{
  "head_dim": 64,
  "bias": "none",
  "grad_clip": 1.0,
  "final_lr_fraction": 0.0,
  "steps": 4044
}
Each number is 128 + 24 x the weight over its row's rms, rounded and kept within 0 to 255. Layers, rows and columns count from 0. Numbers have three digits each. The size before them is the row's rms in percent of the matrix's.

# layer 17 MLP up, 192x64, rms 0.231, rows 0-82, columns 32-63
098:128130135151138165140155144152129137140115154173124152127105165145093114148120143116130108128134
097:124116132091151114114163121128132069128092155164145154145128125139161108153155129115104084135135
103:125117118140119140170148109157152139106106130142122176155148120104137124122115120159162130124158
099:130135138094151100167103150127144145111122106157137104093191146126087142139149130132124121132094
098:168091143124119113145164132116150169112167108101131136167143149105125182159124142110110093107105
102:077123078167128137165122119108162137127162150147183141135139114162156115141155122069131151129106
089:152118183102145104100095161102104143141037177111134139118122150137131147118114111086133150121156
105:162112137171121110131112147139084136136114125066177090134141155112111150158132167139122136116135
104:123167162103142149114129121105104107067149104112155121151142143157133094148113128147129105184118
105:133149112135134109126103127087160140081132132133087133120120099096148187135136158133118091118143
107:118133118083109148170158121100149152098094118108120129118141155123139089129164174150129114129143
106:137146135113144109096153111110090120145095143120101118114154153159095095096125130157161139101158
094:097112152119124128142144160137133159123129106154130121132121130142095112140132135155149141112106
088:114128139105137113152105128097097106119178136144115119077089171113137101136120148148134144176099
091:129156104116151124089171123097137100089123146156157131143107103162129111144125118126138147114093
104:130104180169130091104100136140121158115105155107150119113132111130169099111090115147149096121145
112:125118169110093117122118126089110119111088140108171114114125159142120088123138152082107148113165
089:150172091123138177155141124121118147111168133127117097173139181141120130090120140143171084135130
089:147142111123152141102161176109126129150076146099119132132156178087149119100108154123120104135125
108:146144125125141116123107147113124147115083153120131118124148146132124119197133103197155123143155
098:124119149112127123117144115101117116103082124128112143135125103134180089175099149107090112114121
109:154156089141124146142135122122142140111115110127118116108080136123147085130133132094149112170157
101:089120155172107132124127145131133119134071138162170089123148110100117099114132093136151164128130
108:159160148136099160126119068147122062158107107162165111145142140126084087097159102108138137151131
092:094159125127124146106134111156096124142151132127168096114135152111123068152154145160120165097142
099:095118140133108115150157139113141157168148099127122162128085080089147141112145150124078106098143
097:135118145150167123147121111113106103092110167129154161126116097145173097172117129128145147115115
092:130161130150159109127114086177117126151089135165132164142157099095102133093119146118132135119172
101:140124107131143174136127149147085165146134110098096124117088077098108133128150150146150170064165
089:095133134125160142154060094098121116121135123129127151132076141135142106120150093156101177159100
103:106095091167126138097190101111132166134099134132161115119152123138079154171142162128117137148125
112:106129128131127116160106111119138144142150131109109086090145104163145142131123098121187134091138
100:122169147119105165084114122095151079116135155086108122160121096144154100143165148084136170132131
100:103115151118165160110148108128166104135154124145122107139153145119082127125141105080169210108090
099:144106156149142147144125129099134082151144163125094103143117191109144100131128095160135090104117
101:143096176101119099093118116149105122178123130096136106121125151133144076127175123138130143107120
103:106100144121149112091158164139093142115119144118141118155145137089123116088134107130152139157120
087:107105125169137138168141137150202106103112111122125062135107151121101084116129129131103133154129
087:120094065128125128137112123109150142125145138146081169109127120163141123156119150140170077143120
094:130154149186176137150134135109110134100127103162116112156139114095084136140118116154099108144098
105:124114078142169142137136099156078130077152142133125133066116086125124107081120108141117128177096
144:066124097147115112160122109155123104120134130144153149128141130122194082104146130117110130157137
109:091150126122112117128121134155155100100179152096126092090146148119117158147139113099106151164126
093:106149097174136100121117162126096133146102165109166121109104121120114135140140127123127081116135
099:112103077119108088132175101150155133112118144123150093181103114157128075145111142124105078138137
100:113159127116154132171139108116148130169103124108112116154162097144107154112141186122109170123120
094:135143185095161148121094122116164154169165127112105138152161135122136110134149121140121095122137
102:107101128117144145103112134140094106137140171112163113084085132128117096100106192108131138136128
090:108126151155165146127109131100091122111129133154107131108095135156166107136133119160133090147156
092:138129110157122147124104114160157161082121096122094151149149132106140138122164090153161111142090
090:124120166168150101140155141148129153128089120147154126120129137159153161103136116116134096147108
091:107145179157120119165123095161143089120141158089116141133130124132130117141129123159112089148172
117:155181093129116137123099161125114109110111104125114129097085105137132136083123136121090135128169
099:145127145131115129159175078110136109123110085105201149143157118150138084098133096114129126121114
109:118088067118167163113174116148148068133116144134140167139105172132115131127128138126146106153121
105:112094128112103117162124119094137168140136120128069181133132147113139115115094118158133099106083
117:157152156146106113089122116147127064110126143128131154169092099145115129124140117127148110136131
104:131118143148098133083130152104155160127158132151106136136117131106140165136102153175097131132130
093:153121114113145088157090107149176113073109144123113110156135133106142161144128174158113070124120
099:111115091117091139140110117164138189138176108111112111100130141119117171127137086170137096119110
097:142150121101120080101151159164158118118120131135122153116171077151111132127118173113159130078131
097:122098129107177131140162153126151135100124130138108114084108102121108101137133161134138096075143
110:143122119133093125158138099166149151166138132128131131142152105146137189145083106150132140157130
091:125124113105153148119118168122113118145145135140138164152117106091113117128104156174117142087155
097:168118105087148165121145112104098134137151144165124150112138142129046116107118142145137144144145
098:124164064126130123114118094086133134140150148118187159181090134108107094104124135153121144114074
097:151144167075171127081139140129144158118132134112129118122086142126170082115099147110136150105156
095:126187096166109128122119104147109131148092111149140119140157135130138151145136163180111154100154
096:161118162157138105140160153149162126150111058133127122117115143112140141125100125158178131119111
100:098108116070118110108142151180154109117133138137170134051111140115118117134119097099113140133089
088:101141123104139112134161143156153097090117149103127126134134092092124097106099126097115101071141
100:118149161118082078102157147152139130181123088164150128098121120120078157130125138140141149140166
090:125084099104122145165132098145107149114152143110150131130152137125151077111147140110126095164118
101:179118150148143138113072157133158138151141122156095110104131132142111101147127146155167112152121
113:114144109118136136117100122051089089105124129164151124147103153108138166114099157118108131129122
098:124086123156127163157099084129116132139144130162114112141169154135132135180130148174130143134120
101:155161119127138145121105094185112180110101091100144135123162108107106121110157164110111120158141
094:112208113132110108144152110104112101108156116156129131136094124129111127138146158112130075192096
089:135173112120162110155132166122125118110129130163113117127114124119134147150112130197133137124102
112:124146104113090137113104056111128140067132122133148133147124125137150098155114120138116141141143
095:144117140135063130139102141181140162114148110140142084096126169176113094110133120114120104128124
096:132118112131166095090110130111074145115061089141134087149096098144135133114097110100140109119126
093:119135103161160108188127138130139113140143144142131148106106148124126122116127087117091138129093